Part of a small language model's weights.
Size: 13 layers, width 256, MLP 832 SwiGLU, vocabulary 3030, 11.2M parameters.
Training: 688M tokens, 2624 steps.
Each number is 128 + 24 x the weight over the matrix's rms, rounded and kept within 0 to 255. Layers, rows and columns count from 0. Numbers have three digits each.

# layer 8 MLP down (transposed), 832x256, rms 0.095, rows 302-373, columns 128-191
140151101132148087174108120126090125088135142131158106128134094143131122141137152152117148140110123138124122101144104110146157131134134127113161122166100141126156156108159127138104096153095115
130088145123138159105130110178193143136129116111110147109135129187164140136105137215123151150118154157113137118115132122104104118110146136130116137078112096139131127123117162075154093163134088
118102112143093120081101127121134125105129127102152164126127095083069111135139129103155163201154125102101107121132122135112122142135144149146073085107141090107140119150107132104127163128131094
134104134160124177138105167113151137110128115106136160136139142111138101128108097119128127159121127120127108127150150121116130172111144127120077121108168129100114095108141158117136120103134129
142132118127130183097141084098180133144122146081114118128140112135165118124094095063113145113128102127162088116119109129114158157135149142153115125131079130125120101138065150096128196137084147
144131112125135150123129118119125105144131093077126159127138131097141136107174094143134127107120064118158083072145176092119106151129145122134111127155102112141163133176164131097133084132142137
129106124108142119092148129147124110125180126069152146144095151097058153106150130151130102115163120138103144109168146138139163114093133152089193119125108109152162110163135104139145134135145138
111106121139108172124112117173145128111141127122108152132108128137140118134149114084113153125117133146137099154139091130099154142092122127188126133146148142118106097138110112142105143159111135
094122093130103113090118149096164154132115085160146132122098144146105142136104141209163106129176148142114129137098168094129143120101154115145089135128131118139115130138130106101120118148098141
092133132134096177134121120140131109163140171105144108090105149114161088076112116127123137149165130158166146101086140142150165127102121124111112119132125121141131116084113105109158119085120119
129120128124090127138122098144098168114142139178120146146123082127153139155117138173125114090106137124152117104122114116094102153172100131150114061112174081159148124154131100122138049121089127
145146186099096137148130148201105132130153131151135103082160136087160100113175106138130136148152115141114156117142123120163091104109163165139073124100137128141107115127125134124137072163112133
140115101092095089126138115119156086152116185112201114133161177139162150108124131145119115121107088122142123142122066101133134121118134136168097146168144152104140145088155153120116144144107111
124087109121148124113127058068157111129129102133130110057136117139177165101159142158124146049173133105120139156097150124138124137111140130137137105182119126149160169150113130098094115163102099
140114152139147162159104145124134164086120102141094127102110106170101130097110141086093117096098148107136167096126117129114149158155144144145148103137127132174166134138196099117127172066090123
089123130118114123099115159139100130127124170161134111116132143099147081150142126164122156157146110100140138168092163148169119100104127123149113118141095146149111130109109124122118104140122151
157091099145167133077140120128109151133129114107147121094129084134162105134088126167141127033128138121173105103121130120165143134121178110103151163093058155127164156135135180144102109180106130
163091126142094132093131105138074155129113111150124123119155139109101129130108099136126143085167152124152118115123114139132157150143183088151133094147119142139129167152148126143144140107139100
142133137146127133113132129132152150139152134134151112103191120131149120178119141204134096129138124153121145147148118145131194122136138139099126105095106130131185160134100126108108154138135126
127117138061105141115140130138130121146136151122104139142113117112159113168117120255146124102150122123130154161131123108127096116140131145123132097095071125133108148148102118166138110150126113
138123143147161111169157134147136140171102155145156168111125140162064099139142129154143116134125115123107145123151153149116124139116136133113153094133139147086086179133078114135149209098073130
112171085174151160102168138118138135157090117095167133097119129149126113159114152094102167115156134114133121046121143153120117149136108112137115089098104129142161150108099165103153096121120105
130138139120083117121099178121090098162120136153155120146163128139115118095118122050109160163144143127120156167119106144132124165146144138129120096171140153122150151103137137114128116144136061
088114127116132184149152086146145108141129119083106121119101096106193094121169118081143155130154121062143155182138127159174085141114094092090111114072140127139162126152125163125071184107083121
101135193112123118114155110119127163104114137155088089134129139117128138138123113106101161073150161135168130175112107126105101107091165123160143088113143075123141126124138131142125146132105123
130084144129137177134113127114100168131145139110115129130128124132112130137109138112153159145123116146099098143091162113124144137141092160111131080129089112115147120169132107128119145132164116
135083090139086072127124072158095112136104126094152134142128144152137109107138151026130125145141071164131137127134163114157119172125141137145150117116137135106144137124137116148104130136127093
138095094114092147122150118154147166151138108192147126111133150151169102173097133165134124106124145136134110124164112135116165139133108128136125103119092141152115140141153130126119143133108153
114163112119116118109145117185100129100113124094154129129133180127113123127129139140126120117089129128165176104116149151147142124120142102130107122089111108139138132141137112157175117120159121
146091093136171110127133126105145118167102095130122120101124107144172125160110118144090115102127102157142152112072128125093127098099078117116155140123135137126127127136138166120102121128151139
090107105124125120134131131124149068157105131132123090124098138114132156093120115097106128128133157126097129134144080129138109138138161144142126100099170115121122166120151163118093134137165098
100146156097126109147110127110120120094143150152128116124128098155136162136122144190162144087158162152135135129152118110156153147083135105108130125127142149122144148164170139109108164136139178
126128144124118122099146167161167151153130118138150124121139122144180130129161098171176109117118162130157131152111158104118141151113141105117098122143111099145160151104142118141125126147131105
111136143100120175135154118127116158128188103133151117112104160094139146092113122209078139141130120159134152161116105173140159164100122147110105130139157098124116175143098120158134099133120115
134081141163108142140130103143098097160142127120157140113101131128126133110154135013095124205104125127143149168116151144153163117098193119113113104138140173071133107111138129121134127111124126
116094167119055129146118099143133093154122128155109131121110108137127155131117135121173083130114149163144079093108127150105149080174161110149100137145117122116127122117163135158139121076119116
114127120126162105120172103140131109132066081092135155130119147128131181184153097223092111141094148126119138114166137127150129129116135124100064162139108142089123148152128157114117185108156150
154125107133137134103155118095120141115137152102126130102139131113165082098137141232086132123099116102143069164121090142113084167091099132145109132120114126115166141142089102077118181104158114
103151150116117198118109147132132102116107136100155110147131149111102134166116102110129120155127106166146112169170139166136101128126145120121146143156122155104114140140135105169136074096116105
120168115106122100145167123164125108152110174168156111114111129146141122096161123120108118051133139089148124123141137158138096137185090149060135115125128085130163165130126115112141108145139138
156109103105168121151143136160129161104137150129106137196099134120130126126158106053161126164105166109081123100125101106145126144119122111092155143112119156144121114105193201154138148131143110
154075153116174106146134128089117161136125115108151128135112100125125138148136123197108151144126121122138118103119132118121151147104129161111161127175187130144118113091125126087079134102164105
137122113133119118122128161130095109121131133144080130113123159119144140132128126147146176060127142130177128158151135131157154159141132101113123082128094101151130099180117071159140162124131124
148105119113128114122157143086142127146139127156144125125132134143099133117173148203085126120154072094177086152120106116124118123159143157081166144109130117127107154150109160086125093132109144
143142146137136111096141131122147091085131125097168105097122142104139146085176147126111128148170105104134157140134133125131150125108118120093134072124146134139127115100150147109108148102137112
137131144118114103113098171118148142112144094119133132143133129118115119113194141208164137177101157132126161130111131129161167137096143127179171128156139167126134112122121151134114066110142124
152125154112137108094113123120143135106139119187101064128134182164122099116123106135103136150140163114122151111093158104168115156100113131130157155141103157081139141101119087164142102122144114
159104130151103184095134149139126162120152150143113106163074118130123110110171102121117145129178137098175082117170181145095146084163120071155135126123127149114154136120111144127147107120143145
153118155171153154133123155137118120136140128122088112168125176129108143113155127155139120118183138122166131119129141114146128086109133081135085123138126174139160141177136113122127147207101137
133145173104102144138143141119081124138148110143137112146156120149100089137158121089128135118126098107130117123152086113098127093153130133109156171135137134104128131125112126136176146095140127
174126127130107155088118114150114167101142115102101128140142144156116149169168125151133102119160144113123109125133169125137119126141139104131118137096095154159134132168107143148139112126124114
083110129143162132094062092098105152131134109158120109122109114114090078159120142178124157104185174145131129150128134135145126105106171113113114145122118132145150114131146101135118071115100128
093097138125115104152163151162154121150138146112117132160124120146144112138111130189103128100133074114137162118069128089112112119141090137093140138103135147123143169154124102147159146165126134
151154136129155149186146117133142144081074182140143109179150157116103152101117142117121118118133154131120153151156115137125070167101178124102111144195136140125135077114137148137150127131150102
155154119109151129148147096143164142125122134101151116118143099121164111145131094167159125165157146145115074095116101165088121148147132117117144181139128136114095102094094143074165129161142125
093110119123123137142125127126142116117098120092133148115122153155079106091107105213071136003131104128158090108087121153112162102133106176098126137102125097134113154099167121121074121105140109
144144144130169091139118108142157128109105120128105124116090177140123109128177130126098116135137125116123121125131104100149138140096091125120106121144156104175115127118127154153109123182192110
092152110161067135097128082131136098159108122101183161142127124106100104131132111143163113113130120133121083078148140116139135128102138146147152147137142130176139191097083165143114157165156107
124111109168113153131133128146168178086108144114120102154138144118131147137148180098132145084110135113110118110139147158123136174156119105104153134122114097140115148159127127135137124132155139
164159101159087177126124128152130131111138170122121152156135128119127095091105168042167104140123157154099121132171114143144105093088154142147157157149151139082134161128156124169138185136092154
114054114124158150098166129109157123147087145120172148107135116162139116113134118139146132138166156116145132158123137150132083129154143108131139125141087105136118120130115102128111182130095117
145140118154126085134112147087093131121119095145115135122115149086138119162167134118110114119163128168154175162108121135122126123116099150117144111107127104096128133111157164115169149112142121
129102145172133132110146154159108099162134171181136113135111148142158125143137147067119138093122133154135130141146144134137104129179200181106109159131123132118140113079117109128165123099130148
142132142157082147096109117106148081132109103102106161143094136126122131126116134119167208136138106116161144096096159124116142134135136147162138128144160137119130101106156134143145145127112122
079100149100170098120172117090154124158156138149146134117149121158144101153131126126116133125132090134169139136088104165109141155127147136116136126087086104147090165123114134100163137170109108
101115142128121130099094153157106123109103131136144125101135065122079119103129148162114120118156101095134173126141107147174120104103125088099125127132106118135110105167114156105113039133123131
144115068171176165144157149087097147108110135127134121112162111115138122126158120197136140093139109164134165097128112122157115191130110163136112123170122114158119119117111134110149113120134122
159133110079118104120091117145123106124153139108137177134137139118087104108117145059117130184130135130134142110138154167157120130123146125109132109155178143121143122136123172090116139129175123
140133133132167165134094140107184169142140123129123131144160059128124125157141139117171102136125105143122094094140143142107137123113182147090132148149120170103174103118170144101151127095115142
135128130111159128129142123088119111139152141130092125123123134122113112108105094121115148127106131145127134142118126150120121128129105153123108141143110100106110130121129116152099148155137122
117138205124118146129129083170099106110136170155091167115135087116128157138110131111150159204091132117095121116109067138067155090126162118153113118147130121172174130136138135127161108128138125
106160125127146108167149140128112080137142130127127162144140131120135132116148161158119156193111084114124141124134128136136130151124140116110134144125134157107148140087170124069128147124096112
# layer 8 MLP gate, 832x256, rms 0.0987, rows 303-373, columns 128-191
109145061130137146145138079113106113088142123135177120124131092120120128076106130135115081094123135105156140097167141125088157124132118085136104132153126097188115174133129110117089110117129168
153148142115146146160116106115155115142116139108132115113150062122148113114139092137084140075110163122146104111153100108113135108126104089103152157142129129137132149095116122158127129160095122
114159115117126111146109125135122143130149081146135121157112119117128128163134171130138154117100142128110115135122112101115124125161125117131131133133130126130139096110132142129135158157096125
120116146115133114134140144134117101091124102108152130139134153155119106143164131134145163119139108153107127105136097156130128105161131108091151147117120125140117124148144125127138155106139162
174156132167104112140119130130167085115120122071147120158170112130094139159114110130127113129137137098122160133142115101091144135121154101124146107141123173122105136153106133105103129130097127
173175154155146097167149135157102132171133123099109123101154137146147125183111111114131119123173092148167126111143102163137123119123116098155166151132109130111102137081124137135093166144119129
110172159150144159167130131150203101129100152095093111128156100121146064132110157147147157169098093152151123186129133167138125083141136115121128122113147111112126102131116143130123118141085115
167093141132164123155117112150128120120130171142099137145162131083150077133140180132130129129107140146119149123118138132130126106146093164144103142122135121116142119146130170094110121123117129
138095160140144083114083139147136135108122124108116149142149153152125139127117157155148105128116095134126067154093099092111178107119122087113125151133109124113149141098145129100141124113151129
137138150131136124134100160097085123142136094111130144132099142066136127122164097166136122126133128135139113138139128136140167120105133155123132111111079118068114112136158197163106106096136130
097112126149103131153118139113098105150157155145092102144168127156109111114103142107202151167103140141139116115149108091155156133086121147132147121092138108144128125108093125150129112082122137
147093119148132110135130127099083119131090111136108110156121112106144131099106155162113152141140084136126118128140112115100159136162118140102113190072122122116145136107128107137038104138139141
111177093093104122150125098158160134099124091138144101139104138138151086128112137161156173160125113081145141160142105089169148121129152110092100087133099167107125109121105188103115126139127131
134157111141141111149127116133141091109147145138152122161170141126144106121163146079131138113102128122153135144121155141102163135112137147140133191150157133115113153119151129126130138191092173
120125092137108112167115131136118115147113121092154137102143108147084130124075119147112135135140147128142131123128132133143134116161166112150155072121127112130131124117114151148136169161126084
120166147100141145125088115117165131145113114116154101110117157110097146180071075117140116121138107118148100130140131109103161139150144106077155126108069091144133145105151143163086100142138161
102143064146149123175125160096113134103083083118122144138099155117181125114155089167140086127132188091101102154157133104104105132149118135118155149135107135127131090135121111160108133131088094
098177119105114132158121169149129127119132171090139144111100074098134121146107115148128091107138103150148119171138169132098139157133112114136111160117131125101124138149129121120135134099164132
140145171126133152136181191126165113126141130095158120139174163173106121182134076122123125175150091128156137103087053101122153090127135117079189110125122111135158167129093112115156096129138102
105113140101128116125185090167111115173098140081148077133154144162085060108143125140180151135144118105091096130136099166077113174110133169122119137116153085080109087160153144118109145128156153
101091130135123136143147135163120143107095121111136107081142126096121144097092113125137166128121103134143091126129119129131166126101090166077143180099113123095133138119141140121100097134158106
130140142086117107086115111132128127121114115084149138135106115120113082119129101173116144080084158106118137121134113089146145156108144122125099098120151130104104115148109111081115163163137086
165134104136133118137122102128105146107143119122118140128168104107135115121165125124127135205133087114179098172112153107101140138125127101131141133116135150128119126133094149098125130132121165
127087120122125136116078121115149090144129129136087112124118148144130138119135148142123077135128144140129120131161144118170130140088167120128102115129122131101110131126145091070123126125117132
132162140121070163104137120106162159097112127083076127133164129139135132097121093092073111179111109131074126091140115125132146112137126130069085170142102095144126162137066148113161150122141129
129121124109103114151135150099115140130131140085134138064134119129115113163150120135105119150151163178112112119134102122094170110129126126134118161109121126107098116111161145119131171129136127
077105098127128122128087132139143110124181142119112085148107100099169156153126161088132136167153115163148107124138132123127128126129154140128137116099100108092091129134143178145099111144159166
060114135159151140081118102122115117105160150087174163155129156124119099141100080143116162108103151136126110114123153115126119140103122097149138105151147152112164080144105121153113104129126130
124136128104113142144165127123156094150186108155158170103208093145156117146203171095114129126104147101144095098143104086141112098137103144118119099110127093112125176114136141142111103166099091
133118139156145114132141090121130186125120136109110115067116144079095112178133103131116096145116133152139150113131121113093102138143129102104133136098112100133090118137098140116156130106105143
168139151125097129147128105173089078139180097127110107100094158122154115144100135166149141150160114146147126076140103089139137161128174116169133090159137095123127165168126083082127175118138128
150113098102173130164142105137188142150108134116142131095106116134146132124133146138112153117129134119123167179116136138127127093084090158117172146146093122097138106168120174136142136155132112
146103149132111123102166110121149120082090100097143127125115114097109106109161100115105151114153121150133118147134175118077139173132135140160139151108105131133120145136093134120140118113093133
121157149128107122092141143127117135128167126057135112130145127116121133151111121099115131150120132116128127123135163093129081148142097128113115135154089123111133124131131133140146107143137173
130129068170146125112172136130118093147073101103105140127094155091126117089171087142108169119131134124130134120152075151095115118183104134127143135106121182127110168126119081116164116121156161
130104153158105118126126070096133126119110110170157113108119086147099180126140118108134129121110137153128115150130131123107102136110151121095141112160117163120122132112129084192141098159133100
162111147124153163106120164108153120096106151107101136098147152085123152112135116118152126168163148140141141123128116103120149135108107140140093092155121081150121140132091123094140167163046107
135125157173107082099151142111129122116123107140186120147075155155100119176122139116115148175157184110104132099119156107142135114091124130118137137137118120109117084111109116162138141107127117
148159119163112084108121120169144091168111173168123133143142128125125126144122116109102103088118134107143120105180083126157115170122092162124154150152107119125174124094085143094082119146139123
137083120106054115149139127142118112109147136110155114148169128121130139141161116128139140132123117133107114134109123094132169158178143111112118113125122147130143124129129121130076156146149133
169146086119123120153093177078166055176126110113107130164171131092140112123125101135167130170175147127123081098122145136132123148117132143092139140136131126126138163096096134144116138167139102
167156086114106173111119158119125110177127109127153127112120139116175128116174149116175101124088144171076122132150131091134149108131156109152133114132180181145124158093143128106111099107101120
129122109147121099127139166151121147107120134099168135083151143111092141144143132121125113098148139164139151100131101165098123153171178139119144152128161144124098166169119115105154110100139155
122155160151103162161134116091148121148079092100140150141152135129150111143170123134107120115155174120127155177204142122112131122135169102115120151108086170131139138114167155163140132108113121
059146095118118121140090144106122086157119074106119111161107094137136127093121112126134070127114117099150117093145102139134164124110102125150136132142150090132131148123171106106111170098176113
128138137120142152128148160127140110096160123169137140179088111161118098137091142106090136130116098111116152170147128121134137130134105100113124079118133095116136141153127121083135158077154157
118174107126130069117053065099175081114134142153148173104145127092125126072118140111106159098096140141180124107137145154124175164156107109115122130139116116129115144164116113131144122183112132
113145138123148138134131110134120136164088164106167149126129112113166180111124120141082168105142166102125117119132127100127143152150146123130140149114153180147131102153106144097125107136112146
142109103159152131136111090121152106164140165139123135110086146090150109100100135105161111125140145085126158111158075125106149123110129166117155093135113149160089136171136147132120110126101170
095138112161108131112165139128121129135101154113162125110132140089133136106112108102147122086106130172132146120129095156151159162146078113077188117132145126121086134132107159105100120133138143
164154143154148114145172118139117138126099104119108152155115113103112118127137141172147189110152161131169130104132135142151158122140127128119154123150165135132111139109153122120147204070159115
152140208126126145095150123139137116104157158119126165136131131094121147116116145122138144125097185135140108193173137152141100107121137119094102104154142137148091123114162095120165152161150142
147126125110139153125107118155095146146164123058115107124162104118126115162124150077107096135140105172172087151127144132121149142159107123149153092128142169153121143119088108112110162121127145
121093134113127153121147120113121148087131097104100110111176147117120111136128111129128143125158123062140148146120135123129114119132120188125128093112115127129126120142134120120144113095120161
161154122090142101101102119118147159148161107114150072122170127183139074129104121153116123170114125142120097116129182080109152145126111126139147174142147139122085130151134153121113146129130131
124104134132138147149106185142133139103155127155109141089130099116146095131122121114117141202099118149173147156146113135132148115151112052165112101080098109126136145095138143135127113139112139
079139143105139158113171154158133127110120112160153178112145091075140160142130172125142147089133139133129130122142104133164118110145143140099145137126115090095167141087154136103122119135129126
136128139107150150105091126110155117133168122107125115108102106083117103172127107118128144116126149137150129139114136106125165115123145133085137122131145118102128139134144138178110081141138159
134087134116085083151105116164104122117097177139146142112145124103136123080139117127114174138107143153111131162105097085118143172160138123195140103125080117100103153138106138076170129133114161
124126129143086120113112142170140160109175107163131098141167171122161134112091139140120146139126134113159131097134140133130164138128130160122132085142123070129165148142133080114149111104161149
143113117103160171150121132130130132125140123092094162135099107120118128102148118118140122140149114143110098090096121140103145105135110153183157113135107152142129098127133152135116158115128163
114134137139109124177173190132092176099104123124104167143070131130130105133157139138106125114149116135100151171197142130116151147126089141120137135105127145125151155107110150125145116148155129
098139171127127154151131128168106117127140135132124105151147162110127118156127109141128101104091148130142090094110102139095106089081099122173126141099076126089120130161081098094147174147141127
139117121172135140162131175140116177109149134178112117169109159143134144160171167118117123100134095144108137136126100129153131100161118152076132116140113149109131131098127136123145119087112086
194104163175136132135081124125132150096131161146129144141137092170131144125114138102137124111142091150139134130132129121149141100072167120149125117175075110141158159145111086114111125082171124
140128096161119120146093123101145126093117139148151136128127114125179117181151150127136142173154084136176134089113115115150144091119119123138118125134132129133107166100104174160132138105156153
151137096145142113098090097097102109138135101134167161117098141126132116118124114126147153140109121142121145137110137127144125125128143111188139100152116145141142141132138110107125104140126154
125155104088160120135138127162113099137173138118158165129139138126169107126106126131129104124141113110094136111115137119123098090123150142124148154135150167119088112171121120165134097135113120
120137116148129084128152107084115135103099125109104098114102123128155120112109106122166167132175097102129100110151082134180114140103104088150146134150139128136115111118151135128106120168127103
148093105129113132126149140104142144075123111087160179142097168078169114079188069135164122140156145108177133170145115094120087148111127189130120116161117156134111135113151126088098136151125117
148106125113122143137137151177143151116128097115122142089127130135125147151150129147136096132145111112135134120089149097121114128119084137122165134119128105158149121097155123100092151180111162
# layer 8 MLP up, 832x256, rms 0.0993, rows 303-373, columns 128-191
122163125140115136117117143157151162149181115132160146169112091126135123114126099147085116142156103170122147175121136137106146141129145122118116098109129173117166123074165140118102132108182102
142092125108148142110116101123123099119113151148112092107154113122153113151101110107100164085127120135153107108093112086118128122155147138123116121141160137123081136091160104099118137132134127
151114154125135149105144104132140129159100126165114122106120159108136107085149156124108140082094134131151117187137098089142133109140159136140127111124122159124133123156107131120125150129147144
088126125117126104116118156176108092115119116158108136130145097125129106103128184099134086147119119123114173167138124120146068099095103126100102092128109141113136133148145117132120114185107179
097155117107127117136114103142126135119137118140124145135098131117131126134160128125166130152094078135151113101116115137163102106134104179157071155104144145108130103131205113117155094112118123
160073127117114164100124133147127178099126090156142140128118162111149131151151107139152122128127128156092127131143124126140099153143137185108121147100144085132143181119164121120103083127118125
113107081139095116119125120133135122139163096138140071170096119113126144140128150168119130157124136113153130117106100147113132131149109139149170152150134157101113157162169121124129145120098132
106146171140156153125118139135194129176123120107138163155071171150122159143116155140141149093125132091106130117139096101134146056110129114167129165095097159118096128131137134175099104163098131
112135170130108153170074140137148107146150120136140119127115134112122146111105118116112114132129133152105114130129106129165155117159131107111101110140148118154116138132074127095109134143131090
128068172098156122099126154106112106152088116107176090147076158164140173119079165130093109090088115128092136149136119107168123132128116111157132112152153142142117118120111116139135126131133161
099112128077110080131166155122153135157121138123139129089107132137138081135102134123105135122118123170100141151110069095166107099150151158140099115157151107132103154127118130153135168111165119
115155128087105096114103142106101150161147133096130199142149146111131116154151110170095081110100112123126146168125113136086127129152087141157156154116105159086160162159113145112127129103159117
177124152133126112140135102111136131178075090153161090138151149143135079141159119097161102124121106127126132109100136155108118175158120120113188171128109125125134151141133138128133145143117152
122147156089131153122150149121136143111162113131161172137114127147073147139117120096166142104105146139117118148096114138167103133088110154138150109142136121150156099147132166148078155155168141
124137159144113105124103137063120171137145155143147131149084140110134139138147118145100128137153143122105125121153122155131110156106092114136135135126124097146086108160092133133132092160118170
108101127127138137117128107090106072099104116125101134107158124143063120096123114153126098106091148118153112157148098133164150121098143164155148154161144149074177125155107089122149178107126157
090174101142117117127164171100099151170145125102142095071141120101133116139157098137126142144105131085104140106098163101118074140105115098133165119133115101124135166102138137156133139116132127
147121104128131124070104170124102143159117141119172120130131120104087163159158105130123092125091165115150137131133150089109150145134152137139135076114140136104165116165147107102131137156146135
165101129158142106093133150122112104151130062088116122086142134115128141115089128085116156129148117129175169091127147138098123102153148148153145125169169180128135093098092072119155111142132124
107155117120152115123146111093117161117109081118099106144115141098141125133158129114116119114162143095113101115114118144125112154147125123126152130121095093131142159130175133138153090180090107
120146158115117101082144157128127134161123148140158151130106124091141126142088105138125138136144137133115128116086133166143137097121144136150105136128086109115122140123129105164152093143084140
146141161070128144099134103112134108102122116160119142121130159110145095142120088123128117108151111176159165163140156154112159127131134112092129143131115136129107153113109061149113116119123132
136125185074128121137088127163117124175113126135148164094171106147112105136099159113131149123156118087140144137156122123104105146113083118130103119102100112169125105141153184123114115101108137
153134075116140138125199128109164107122120132140164091129150120144118158155108108123140112098126084106143114124161128154156127128120124118160162109110162109124135157157146104146123153139140117
135107104086153133115114121085186129100130159158065099122108127147119120076102111124131086187123120097159137153126082146125143115172132141104098125146107112107174107167156083156111181110139101
126122111089131154125142157129130140111154113213139132066128122129163146105116117104142131128145159158105123107138097131136135119136141140131123137191097083139103117085137131150156074138141153
129148086161147162097115125099141146122103086189152160126155140118107119112143114169160160113145141130117129148130089145116145103064143147082126106134122135123144116129134118158141156105103103
111105114131105112161162072117090095151127150134121090089130129147078131122126116110148114171147109118108106062130135094085084132143087087153150123117130126120159109096103119151134150139114104
118101108124130116151102135098110121107087119138127145137118140130129110124138104147153115164106099134126136129138086136093136110095090132178122163158128114115132135123123125102116109121089126
130130114141148114141130106116130172106130155134142101135146099142132153078144137103161130119150093100103149126116170141149140159127123179134125094162075135077105087147121098131143121133117104
144105158127161154058123126150082111133138133131153204132152127078127148140138122097087094144141118159138157143085143105132146124169155147158117111153099146161153101146131119121123098161162131
134135146095105142092111155110125158157115080164130137135156154133126134130125118156163128118095132166136132154134131153113121086105118107143146155139150135123155141098140137115109098145111119
116150152137111083144129133145135093122148137143132129162089117120123137148088125132151130120147186119159089124161152122123084127094110140135116130089125126113129147086179076144122130138105100
143128162118076141193124130124106125136186136157102154133110141121154122122129142134153135118092106136113117097142131126094158105092153132136078131114122100153159133137130099126107119132141143
119166104140119151127156134148134093169087104110133112154113123099170140122124128127104072116116094085125116133135124113100133126144121143153125139098125118148118123116151157101156109108134136
121133132134100137141106115131116121187126182108140153127104133119157107101094186187182165104136114141113156125140114142085149123127127094165144114128110108132150121121137114149113178136147110
126126139137163165141153122122113170090103098150135090108114169096138133096134137133079097139154116119126136148158152174186153136128116093126112106135164113155178127149132090111134110077129122
133120091127135155139122125101137109062122128101101105141126114162142138171130117131099178116127136110150132110178113139171101150121166098147132140144131095158107122072163129126136135131160132
152130120047119095144095149125096100134140171157150119110115103090102137148175110120113100110123102124143115165145101116106120153104105188130111127117076146129125142094107097108120132176157113
130078134116102114132111087141144167113133159150153136125156154117092080108146133156159163127117092122109151186136126185154154197141106087121113123131103153133153176162146088133150165105136115
126128151121148054167076187066152132124129115107105109121135159179088096141092136168133091153081141132108144126149119119115146140114149127129111162106120151141129109118123147112097153088199109
112118089143176087097122119107138124120108148116122134105136097132152185150119149117196167115105117149094117127118169118125134158124130096136108142140120189137164127145153135169129096098147099
126128095151126167144112139166153137093126143071120147117128123121133157130108122138118128125158126144123122128082125112155124138154131118170139109149132187149114143148125082142093137171141129
140122139130141107090150116115104099099152123127084123144150084136152131135101121170145121098099122162131116108182106153095136117181090116120139110137121092111134128146136115092061157172107140
170099138205122142153106118085097073153154119139129138102134151064137137130112140149118141130151121133138124103099115054122135112120083128166139168133137188126140070180180139145143125156085118
145109110099098092083136153119126089190102139136170135114134108087151097130129138140127109096106146097109103112131138124120133131106127134101086134129150095125137092150118193142097112115103054
134118132145098133111148128179141147125131146145136126130172135171105144058075132101150137158133112076114148152165160161173120170161166148126139186141125125152138103115098181092078122178118119
097134126138148135119143118123158131115120122129126138135135138112102072138118171121138124113128133145152100135096149124116151134121163106127101109142148108135112133131125117109129111156104132
159117112163157197110131122115114159131105132068064123132144130107145155096101118122142059122144095117157117136101178165109141166071173105142058137173148158104155104135125153110120132132101119
055118133134108173132173139152111101146148143105106137163109141155126139169136112118126126165183135114124173116138114110137107144110134152104118121104129160152109087126124132158144149152158149
136102141155108086132150086104128145162130145113138132097135158088130137109142142103107141117133129155111128124134146126170140146148150127136100148144130145113127120153125187136108090096121137
166106104146114146111118104134129142155150105132119135136167150148129113127099166129107079119177096123164161130143139124130167129119102178120135139146137142126093166124153099151129163152147159
145121152165158135094170131089168129104085121137127111114133109133123157096112148133091106120110118115114103104144114133155123148151108113105150141131142117137148132174119091098131093150106158
107148088096119147156132188143122122054137109117108126115117159137102126127123087115157109136126111117102136149124133149103142153159153160143128157110088124131142143105164088141108116112135112
133161141128115129137069123119138138152141163079115155134090138091114129162138097124124156127154070104136120127138116126129073125078114132101109096127130145140147123110088137112120153118131114
153137141152141118099071126106130163117127145191123149130164172164134111111104134068099132143142121141135123119128108151119115142131126104099143142110128112171143127192094164178153121132133137
124103113130153135124117137140138069114132113133123152132160099136135128123110097085131107103151133145107100134148131136145106118105155129143123127170135133119124131161140140142112113121101157
146125125174125190110149151132169124123137161164157128111143160093126065129180140125102170101137105159105135143139128125137133147085097152147113129142134100116141159057152103102147168134120129
123126068105113106104157152188102150110121092127136137130148139130126140115168083137149118128133155131117160100099158073110167143120104112085093145098153136133131095099115132125129148069127100
100126154108143128110122168106145098122145092089113138133069141144096138133173015079153121086100121127120134145150142163103127146139147108181144142162165107092106163128179114147079118128127177
190163082111136074160117126138077193129094096147093141106120130114144134110097111142139087156161148136142166120125121158130146095086066111104136121132128165099153113115150189123137151166125133
150116095094114121155143178132106128132140157151062169147128107124136119080157111139144146168101121145109118134125122106097127125129138099156158151118131127106151106127101126116092084144109045
157159144145083156131135134144142158137108117135151116142123152158162186166137137140107112145113123108142153134124154118100154112139097112142120098146150121134110143135126106115087142144120163
134168065134132136082170153135147188145103112072105105150093132107145138151093167121134122139133118110127123130084110090103087110121147130129162150147145130094126111088104126120190135148145097
110140148117076137129145088117154163123119137135113130113098137177129166123161082143095136145101141155120116127155111164115156150143124124109098096116138116126137164135131101141128165126159162
134122147123180164148144181156121112136141090164133138141130107159127151118140123141110153148113155126149129154130139094110098128143112109133121122099092151142106122093072148162120047152132138
092131160152142177093152147118120170149134124123136095083119134169130139139103114108095094150125149148105158124161123132079188098123139119131091100126126130123118093103111118122144140155104090
083126146093092117180148150139124153118138131164150100099132130126092104157182075120148139110144135125135136131149107119143116104109134178147141130106132111142134160125103075176169135168095137
145151164150120159109098111122145110146153114108089169139152144095136103152128146140154132108165121138161109155113118127144113089130118172092097157112095131148079146123101089150147137116127134
144123137109146122117130097136088133141161130094106122122157135140147107147139121139122145144074142135106138182161111149111142131116104115143140171175120128128139121158127127145171102113105168
128097161164121121189147104158120169124178134143112145155159124125104144144122115144105108143129119137105137128126123177127127139174091119175141124147141095145123123106122116141140145116137114